Weights of a small GPT-style language model, trained from scratch on English Wikipedia: 9 layers.
Each number is 500 + 40 x the weight over its row's rms, rounded and kept within 0 to 999. Layers, rows and columns count from 0. Numbers have three digits each. The size before them is the row's rms in percent of the matrix's.

# q: layer 3 attention query, 576x576, rms 0.0194, rows 459-465, columns 384-575
# k: layer 3 attention key, 576x576, rms 0.0189, rows 459-465, columns 384-575
q459 116:514510573485485507614443535503543516430549576493496580572464443525552498518561480567467505500487497577504464522520506543449433443427455514515470465492579483413452499415466477444496509518494491482555533586483456537535483411456557491494483503551479538474616509555466486510515417519444513545527476467470486490532455505504463521490528509458458440456456556461483518528537513586498466408521581495408543619524477540564481443479460513456543441491548525474481512543528417486534492482464445468523461493607528474442519523469478515537379491580528518516496501472477559480520530480432532524
k459 113:576557495503552486469404513565481505492435530495475496549447474466434458474584556504450533452519471470519507499473535510521486532484502485520472507553504464487478464497488506452533518501542599528496504476475498519507486479440518479478504533454515508509602579543504480503537529544426522498427473496448599521493496519510488446519447515421489473505512541479498481485509534507473435508494573561444527524454469474549451488440477451432481459512561477491558491549469486547533487630514504499475505545513498543506484495481468523568479529460460488498427556427527479445554522496489520485
q460 106:482508495503499534460468523494506509455514490434496524509558454494506481463437516521573470527529463522557530512495569573530514500484538478472503482480531465441502429536507516579507526529475521460510529453535445471531458462530503479449492497472514466467569477489489535434547562541473514508383414577468504502543522481457543470402443496501524494456513499523569527469465491524446501570479528525528444540513476451504453498542525550484535497475436464541483476479496448508481526485553513493501520478501552565547477497540497528471515497441501470472501519502494517508475539558461539480
k460 098:474542465474488539589452450434484457482544432524527533535427501514552529448481536546451463500542448520539486488511476451511620537533451454567524425554492522488495506435517559541519538477438504513526525496558516493514449438584545497481474547492469540494549446487444539492556547528400525441502436512461512467589533572438555382439495505517510523509502546484495484533521533463492603533572520396503463476487489489509530515500527497542458465516522435496560474536517411538492496593482537532442457494559451532476475494519498559543512517453439415489484465496541546527517458473432571459
q461 111:549545462527461444462504494506480525504533363567494549408548508553512523465461507539485490526553454510518459520437523466503556479530520561519427511545426497552510545505452565489495546473556519596518502561486435525568518480512544518524537536453455450480506470542496506473495461520492463479486510501478507502555566543453453542484535542448499482474461554510514565506594482433562426491500526484477514444536470503535555534525516497442516429509483451538483516470454443528503562538439562457538459514508474512585507528434530446524529555514581461521546480493509539495467494581520497487
k461 113:530517422507502551531507499565540525454573475493507498463552509522529515392387459464496481555555492540511466519426512513527500421459479563514414472462517563465481618479452519423509548494502527507511472502459443534585502488535582468536450526514506484498535461506466510555495487505517496521480490481511566514517499530539506494525529515454453472526459471499454523447593506449540523519583466462531467492491475525497515424496516515448503457460450388569497486504425437496472416542445534427426479493473494476539465551465517421496541455467569511482468486471492502462480495536510520521
q462 109:526535476502532503542477443518489470389526510469526491558450538462474494438515534498485529514478521501490521478472537510527468531518530460507512428535533488490539472479452514467497450445541403488491505522438551412505505534513531542481512459477482488509540512468499547493565505515481514479520508503452532512522497553524485541423465474483441506543513466556525450518481545484519485528451489433442460508624509530571499505535544463527544552503406516504457530481517499539492574522538494434483538528483528470527531539507469568487488485506532493530549427418504558534532533522493493534
k462 114:571495508575494534470532542502528399474542429543546505552484484522402501449508535508499503520498439540502539510504517541497477479548474504444471459520541551457528505493517481533513436542540479530542505463535509491567456548481495424547546488460563448500587563501510529512473541554461509508514496524442532481540509517499528508449541507508495504448452473454498555478511491414499521516492548506443477484492441501511543576538483420577581555511455545588503491565508482525485572471548529482533538508457480421545485496526493577508481442495535419546558473492462521476551542595440456544
q463 110:445483507481515529503529465482525391525447530535533487449476496506482470473506503488493468527494476565464459517534417504471492457513487519432504600416501475551476509487431501521580449505466500523501571487432513519490451458460447516494543539613537552465459521507401458514447420541531487468495492476537502491457421499471492592550413561637500511521460478552476550454507518513497464441496485469517504524455507475539544477525491558457471585478474535471435585450446530503516473502403468578549529536447528490510484507450519543443504546510526520518457496483417474497474475531481481485
k463 107:504439509496497498496505480524524539470474500555422524484555524543413508441550511542508512516533464522515469509570520514484499498502523455430500520496525480521396514439499485447545480480538477458453532509467539526480427510467474481508534444540552549550410560534471456489473511495605492503478550481491485546466521493522465437524479528587540518497459550586474450487463493520437488502524530523546581521523512438504517565540532531465383553503456492503456501520456515455531449463426467536502499531460524472499517456469513522497484467550516574396487516497515390576545501521527429487
q464 119:518460471483557478484474507534525566525493506491495477500464519444466498534573506513474584510492543476512579427460519499455533551527540452518447492446503501475460491576520504466545471488558570503497531507504520471479505541501523494493478510486556500538510430487514540538453576489491439434602506484486484439468544507474506429480516488548536449553543469517565473483472523530521452550449522521488552484498475460387457511488386450560548456474473509514540475527538583516492417556566471524525492512500478513540552434544496555512495574487496506566530569500526453499579475476482436467
k464 111:508486559524496421487508501504596478531531494470550504507517540468481546538506525495490587541519521508527528432480482521531485510486507517469575540474440565508494478510469489551500486519556537515558524492483540508499509529524464521535494500525500455424464422452520505491510500469517429455580485457482475556508487444509529481533464522425535528518457466503513549523457492426479515530473419565428494427491458454461468533467491437512596469541513538488521524508563549533542423484471462525468461569570487467526498552562561475512482478524532521509549509496479484510518442552575500487
q465 117:514462561436529530431547483506477508506493566517422528508497483470519577499477489483554530469512550532502562423507378568498470450537544506523518533477511525470478497523491550525462470521521448472520511482523509501486534443426578512472602556524500470517546486474484498484501504506457539507559517465495532478499438518527514584527550417607557412485499525504527468522447499525504495520461524553451571522512507544580530479472460484508500508583515514505475554526526505501545541465520460492494494460514454522503489508536518507514485449487479526535481505566508489513510496504563386538
k465 112:452529525501554372415510459434455539498498466540482539491540487565497568487546518538512537457457470555491536455557476506483476404509539516437466497519547519528505506471450560484432507436480522451517543480514556531503452461449541447525585535505559501497507474468526478488505535486479490493527541455487558494511523512535442581534563408582475438582470495498501505513475496515485437473496487544466485504549506504516503451444515536516554500435536557482477481509491463477523556475528498479478475465520500499532498503493525508478515508476538518526517516541501501505495512463436488577